config.toml
n_layer = 14
d_model = 384
n_head = 6
n_kv_head = 6
head_dim = 64
d_mlp = 1536
vocab_size = 16384
activation = "squared_relu"
norm = "rmsnorm"
norm_place = "pre"
norm_eps = 1e-06
positions = "rope"
rope_base = 10000.0
rope_fraction = 1.0
qk_norm = true
attn_scale = 0.174
bias = "qkv"
tie_embeddings = false
parallel_block = false
extras = ["capped logits"]
init = "normal"
init_std_qkv = 0.024
init_std_o = 0.0
init_std_up = 0.024
init_std_down = 0.0
optimizer = "muon_variant"
lr = 0.0201
lr_mult_o = 2.0
lr_mult_down = 2.0
beta1 = 0.9
lr_head = 0.00515
warmup_steps = 80
schedule = "wsd"
decay_fraction = 0.553
decay_shape = "linear"
final_lr_fraction = 0.0
batch_tokens = 32768
seq_len = 512
doc_mask = true
train_tokens = 293300000
steps = 8951
dataset = "wikipedia_en"
Each number is 200 + 30 x the weight over its row's rms, rounded and kept within 0 to 999. Layers, rows and columns count from 0. The size before them is the row's rms in percent of the matrix's.

# layer 10 MLP up, 1536x384, rms 0.199, rows 1468-1501, columns 192-239
109,158,182,209,174,261,221,196,185,196,206,204,211,221,127,238,199,195,234,184,243,231,197,250,189,183,203,161,191,169,165,171,172,166,208,210,195,206,234,210,234,203,214,172,210,246,213,197,237
093,200,218,232,204,145,180,135,206,187,179,202,142,186,202,185,241,196,132,244,207,160,241,177,208,183,154,136,187,218,190,182,185,209,173,168,193,206,219,168,197,205,168,210,212,223,208,208,196
088,190,133,212,193,175,219,200,250,184,182,235,225,214,150,186,225,203,193,196,145,250,217,231,196,236,145,187,183,264,258,193,228,155,182,196,225,207,145,182,212,221,181,214,194,182,249,174,155
085,151,249,176,215,154,232,217,157,186,204,235,192,255,162,243,205,138,241,205,239,142,181,227,192,217,188,191,193,200,203,205,194,208,167,174,180,205,174,181,241,214,153,203,174,174,176,203,242
098,203,186,193,216,241,221,216,186,156,171,205,203,183,192,150,139,211,176,208,207,144,219,256,162,222,248,194,141,201,161,166,184,185,214,191,170,226,248,195,135,237,162,223,177,237,197,159,254
103,244,158,211,228,232,226,260,222,197,223,240,217,229,137,209,139,233,188,171,170,211,203,236,179,222,204,193,193,167,124,185,199,202,254,216,201,209,253,241,265,198,257,241,211,294,157,168,155
106,226,198,225,181,189,216,229,155,170,166,262,236,208,228,169,203,143,205,203,228,213,178,174,238,182,202,202,195,202,207,207,160,230,210,174,194,198,248,145,193,222,222,179,190,168,170,227,209
098,195,188,199,235,211,212,144,223,163,224,259,230,198,187,256,162,238,229,199,246,198,210,203,208,169,124,187,260,216,197,164,203,179,188,200,107,178,220,211,232,194,202,232,196,195,147,180,236
104,189,187,182,167,190,208,241,205,187,174,197,196,181,189,201,174,214,201,200,242,160,181,204,216,215,184,217,204,235,188,191,163,240,169,202,198,210,154,230,190,202,156,215,210,205,190,217,225
107,241,251,216,203,190,212,196,148,207,200,240,228,200,224,210,205,258,195,198,261,163,214,219,204,198,187,201,190,210,200,213,155,187,161,176,225,265,213,207,223,117,174,227,149,146,126,227,264
107,215,181,135,166,263,188,224,237,199,156,225,278,213,197,180,228,201,191,194,237,176,262,259,193,231,188,171,230,200,237,220,195,172,153,204,236,239,201,200,221,234,211,202,214,223,223,180,194
095,212,226,213,228,208,201,237,230,156,181,246,208,206,160,222,210,176,164,209,198,203,166,207,237,223,197,210,154,134,167,207,226,176,181,172,180,213,219,153,229,210,186,238,190,198,214,173,202
109,214,219,220,145,214,210,198,206,244,183,226,203,194,209,183,194,224,278,174,165,217,230,232,143,203,178,226,178,229,173,203,171,152,252,217,236,247,264,140,138,175,157,177,138,198,213,152,191
093,192,247,232,216,183,147,230,189,151,257,198,249,183,202,232,240,197,171,217,242,218,223,238,267,198,140,204,161,179,141,190,226,173,200,197,197,197,212,237,193,212,165,239,171,150,144,188,195
098,195,251,241,220,201,209,203,218,200,160,205,153,188,203,216,140,128,149,184,276,216,204,186,200,214,183,209,204,186,223,197,212,183,189,173,141,167,194,206,251,200,289,214,219,201,227,224,184
100,190,192,200,224,162,177,212,206,215,186,191,223,229,234,202,184,212,173,201,177,151,155,231,203,173,174,213,124,257,147,180,247,224,206,213,168,167,213,186,193,193,188,192,212,187,200,274,266
101,213,223,238,212,205,193,118,138,207,184,190,190,202,184,216,196,194,223,183,202,196,198,220,190,168,170,241,108,239,198,201,165,212,155,163,223,157,203,196,281,195,244,239,190,224,183,196,131
096,184,161,173,236,210,167,198,243,177,181,213,209,221,142,216,226,149,175,184,131,174,240,175,215,194,197,201,175,217,189,228,254,193,188,178,239,187,265,192,181,165,162,185,227,222,227,193,199
108,250,177,173,235,182,201,172,227,163,158,236,244,214,209,197,222,185,153,208,185,200,178,242,231,207,231,206,185,197,220,134,259,222,227,212,210,155,254,209,209,181,211,236,174,230,214,225,271
095,247,181,195,230,194,199,187,184,269,199,257,165,194,214,185,182,156,209,239,226,225,190,232,208,201,149,234,122,145,233,187,218,166,191,213,170,193,223,171,219,185,196,201,224,248,245,211,204
107,233,229,185,187,167,171,188,204,205,227,224,192,218,164,220,216,154,195,207,224,179,239,206,216,234,170,187,175,206,241,188,200,183,228,183,206,181,157,124,187,209,196,160,129,216,146,196,239
098,230,208,192,191,225,163,231,229,151,210,181,168,193,169,245,205,217,196,167,170,201,156,215,218,235,174,241,221,235,230,199,192,183,149,226,200,175,240,238,157,215,186,190,164,175,184,197,222
110,234,141,216,154,185,208,157,246,183,165,171,231,248,220,167,191,160,164,157,190,171,166,215,204,194,197,225,189,205,193,211,170,207,224,215,199,170,188,204,228,157,184,196,230,188,257,220,173
099,211,185,186,158,224,269,226,178,197,188,205,229,202,199,183,213,240,199,189,134,212,200,189,171,149,188,222,209,211,201,161,150,157,180,238,198,156,253,170,135,173,192,188,202,156,227,184,217
104,159,203,208,193,228,232,154,226,182,147,175,172,236,203,210,203,218,249,209,221,179,196,189,170,211,168,155,213,159,179,224,202,181,200,161,240,222,222,166,186,189,228,178,198,182,246,222,227
099,207,212,226,180,163,190,232,181,127,221,229,253,302,224,215,245,203,199,264,202,181,292,160,215,226,230,203,173,218,204,204,240,255,184,182,198,223,232,236,190,208,167,239,195,205,216,133,237
106,222,197,139,209,187,195,233,166,199,189,205,216,220,178,140,225,266,149,197,179,136,229,156,189,237,173,191,183,220,196,194,259,141,215,212,183,163,226,176,195,266,152,169,165,250,168,214,206
105,195,188,129,159,180,242,148,218,149,140,199,182,195,227,203,142,212,170,177,222,212,198,234,247,226,184,193,244,192,200,192,227,190,205,174,177,199,189,160,192,260,277,246,226,209,208,181,207
093,232,177,213,241,235,231,192,208,225,257,177,193,196,194,242,118,173,161,202,201,220,186,233,184,212,231,248,178,228,144,204,159,224,193,169,219,213,201,241,190,221,223,257,195,198,216,179,215
106,182,208,186,180,232,233,242,245,221,205,225,232,207,246,190,244,167,227,187,173,215,183,182,209,219,191,231,218,198,161,178,197,236,235,219,168,211,216,211,226,169,206,142,176,201,147,225,228
091,191,214,222,187,194,195,201,205,179,185,141,152,186,194,218,179,239,166,212,159,200,182,186,161,231,129,179,211,206,221,160,145,226,184,172,167,219,184,199,189,145,215,160,219,130,163,282,173
106,162,175,240,147,228,191,202,240,187,182,176,187,228,169,231,169,156,210,210,181,203,197,221,200,128,191,184,225,213,213,239,193,211,187,225,204,190,243,196,212,189,157,174,227,174,196,163,198
107,199,207,211,140,218,199,194,185,243,167,171,206,219,216,246,252,203,173,222,162,237,177,171,203,163,252,222,160,196,212,235,174,162,136,192,158,243,264,191,172,214,195,204,263,200,218,194,217
101,210,254,220,193,220,157,214,211,147,200,214,202,219,187,249,253,201,248,205,216,217,175,192,176,231,195,178,242,192,222,221,227,168,170,180,179,237,182,166,239,132,181,178,170,169,218,197,133
# layer 10 MLP down (transposed), 1536x384, rms 0.209, rows 1468-1501, columns 192-239
108,147,193,168,174,214,228,220,200,210,164,211,229,185,218,135,185,205,199,201,230,183,155,188,186,202,163,177,150,239,217,243,212,222,169,139,179,211,229,224,222,214,209,196,296,189,146,238,187
097,184,221,233,200,192,145,176,216,177,212,191,194,197,155,200,204,203,131,178,219,169,220,210,185,193,223,186,223,169,225,203,240,174,258,160,243,193,243,165,185,230,155,233,154,200,207,159,216
090,228,214,162,198,250,189,222,212,243,177,223,201,156,217,205,207,179,230,174,200,139,165,156,201,139,186,221,213,239,201,141,183,195,199,208,216,203,238,184,252,221,176,177,231,203,174,241,247
089,164,144,201,195,179,165,162,232,155,242,152,224,217,165,181,200,241,243,185,186,263,202,191,201,221,214,225,265,200,204,180,162,210,196,198,197,209,175,150,212,194,195,169,184,224,204,200,234
105,230,225,189,234,194,170,187,200,227,240,173,182,156,234,234,196,195,194,139,228,173,235,182,172,221,202,196,225,177,196,235,174,207,237,226,216,252,173,150,199,188,244,255,173,189,194,156,224
102,230,217,247,208,192,214,274,177,204,197,208,149,216,220,193,152,222,115,136,213,220,194,241,210,182,178,158,205,214,199,161,216,231,197,195,238,252,183,187,209,196,207,211,240,194,199,164,210
105,138,153,238,222,244,217,202,179,173,173,186,206,188,179,250,224,199,245,223,229,211,196,187,179,182,269,183,200,195,197,191,177,208,205,190,243,258,266,212,217,237,196,190,202,160,231,136,213
100,240,219,216,170,198,207,163,199,198,204,223,209,108,154,193,182,244,184,246,189,172,245,233,149,229,175,209,181,119,164,211,197,201,172,195,197,176,232,172,208,158,194,248,184,179,240,175,185
109,176,233,175,216,200,199,163,136,171,213,188,202,220,140,211,175,218,183,166,243,209,185,204,184,204,245,242,203,189,204,192,202,221,191,234,160,213,179,218,212,177,155,165,195,220,190,238,200
103,257,197,165,180,197,239,204,197,194,173,193,209,202,215,255,223,229,235,254,258,202,243,172,251,203,215,184,253,199,152,119,174,223,253,197,219,161,187,180,219,226,174,163,111,233,174,243,216
108,193,237,152,228,261,183,215,221,176,271,160,259,214,207,187,212,198,229,204,215,112,253,244,206,191,185,219,230,137,212,200,204,204,201,191,200,211,188,126,202,227,156,166,193,242,209,236,214
094,187,151,213,228,178,210,231,226,174,218,126,180,232,177,201,215,183,168,233,208,195,195,211,137,187,175,204,173,255,203,163,183,152,213,189,199,160,230,187,201,171,189,169,158,200,224,192,204
101,155,220,190,206,190,208,264,220,197,200,196,177,208,195,148,216,196,215,193,174,198,249,160,188,200,180,245,213,195,173,195,200,219,175,208,171,215,206,181,151,197,217,194,161,235,203,170,228
101,119,202,202,220,173,188,233,167,191,172,214,179,220,172,184,196,255,167,195,205,193,194,263,198,157,161,203,183,208,183,217,157,240,188,190,209,236,168,220,175,170,157,229,266,188,194,190,197
093,228,191,197,184,228,237,190,175,174,161,172,268,198,206,177,164,187,216,198,240,172,194,240,145,209,194,216,203,188,182,217,207,178,176,150,241,203,225,237,193,195,164,167,188,179,224,197,151
105,175,180,193,182,198,205,210,216,244,186,223,268,148,189,166,193,206,210,174,223,224,224,127,186,185,208,249,172,204,173,220,203,225,246,194,190,157,187,219,212,227,196,201,177,184,181,264,195
101,207,154,153,171,244,166,233,135,224,189,182,175,233,258,164,196,194,214,187,162,194,200,140,189,149,206,230,170,176,212,246,205,222,264,178,244,191,197,201,180,230,182,275,168,236,249,204,194
095,130,220,234,204,182,154,219,205,207,179,158,211,182,199,207,198,207,220,172,161,230,146,160,205,170,141,198,252,210,190,194,200,223,204,202,205,260,178,222,197,189,224,230,198,182,225,180,221
108,198,220,189,234,173,179,192,226,204,212,158,169,201,199,257,177,213,199,215,196,235,156,177,246,215,204,158,256,201,227,170,221,254,180,237,193,211,227,224,191,201,218,170,141,173,200,231,194
099,216,150,206,243,189,214,234,235,274,229,223,261,258,180,224,178,223,161,189,212,217,180,168,233,228,147,159,217,164,168,172,163,162,173,235,218,155,239,200,178,218,186,174,192,177,211,215,242
086,171,246,185,150,216,207,197,152,160,205,241,222,219,191,174,264,200,260,208,161,182,214,196,225,184,175,248,203,219,222,169,178,222,186,206,204,187,144,213,211,195,225,222,162,158,185,284,222
098,145,272,194,199,225,200,202,147,161,257,178,225,284,226,167,130,165,186,207,255,161,215,216,159,190,186,217,196,227,232,191,228,202,249,192,112,130,192,230,171,267,241,220,185,209,196,192,212
106,202,240,233,198,229,191,159,159,175,239,218,204,231,246,195,231,164,195,234,187,210,152,243,160,164,153,216,211,239,198,155,175,252,182,150,248,255,190,186,224,215,190,157,202,218,214,248,254
102,252,158,193,217,184,268,247,212,254,211,215,232,249,186,227,230,213,166,170,227,196,234,190,184,191,187,281,225,175,183,178,162,180,195,182,222,186,200,164,208,212,249,196,181,186,108,196,212
098,190,222,186,197,240,196,172,229,185,295,188,198,226,206,192,179,222,189,222,184,177,120,208,238,202,145,193,218,147,132,198,196,206,166,197,161,183,217,168,274,212,233,232,177,224,231,195,217
105,211,195,195,223,170,232,206,195,216,168,227,201,173,239,188,224,168,176,227,267,199,250,225,195,178,181,203,174,149,182,216,175,186,182,207,209,210,218,173,236,207,247,204,140,227,219,201,217
100,175,176,246,151,174,174,197,223,224,152,145,182,149,253,147,155,180,215,163,176,176,187,185,192,247,146,198,203,207,215,212,224,259,246,213,243,232,170,183,173,216,201,197,200,194,150,208,189
100,183,185,260,200,181,170,228,161,204,188,194,173,194,175,172,176,156,247,156,227,197,182,204,251,208,182,210,234,205,209,174,204,190,151,187,175,186,231,236,266,221,195,215,181,158,269,285,260
096,221,213,212,170,208,222,227,172,179,190,141,177,252,174,262,214,205,203,212,146,188,187,209,246,185,217,244,197,189,181,185,231,202,212,186,225,196,155,196,169,210,153,173,157,246,242,221,224
110,274,246,212,225,236,214,181,200,233,232,177,207,180,190,239,218,168,223,177,141,166,182,193,170,194,164,176,200,202,174,165,150,238,203,231,229,198,217,210,198,213,217,201,185,135,227,154,177
094,155,193,153,214,218,208,220,169,219,204,191,193,184,236,264,171,172,214,190,143,191,213,184,185,263,200,134,213,141,197,211,226,129,209,219,203,196,173,230,196,232,151,183,182,158,152,214,232
107,158,223,229,169,154,191,253,184,161,197,177,173,200,214,202,183,205,217,180,210,206,160,168,204,253,233,218,255,256,166,226,177,190,216,180,220,198,203,184,221,215,253,159,195,189,156,207,173
107,223,135,202,221,212,211,177,203,213,200,173,233,243,155,240,206,195,201,188,170,241,224,148,243,199,250,250,179,131,244,131,225,249,232,210,200,157,204,200,217,175,167,261,218,226,225,208,189
101,256,169,222,200,198,201,225,170,223,177,179,165,177,244,198,281,179,229,198,168,262,195,207,129,218,204,184,208,208,225,177,173,201,207,214,179,201,182,175,190,201,209,227,224,235,221,172,163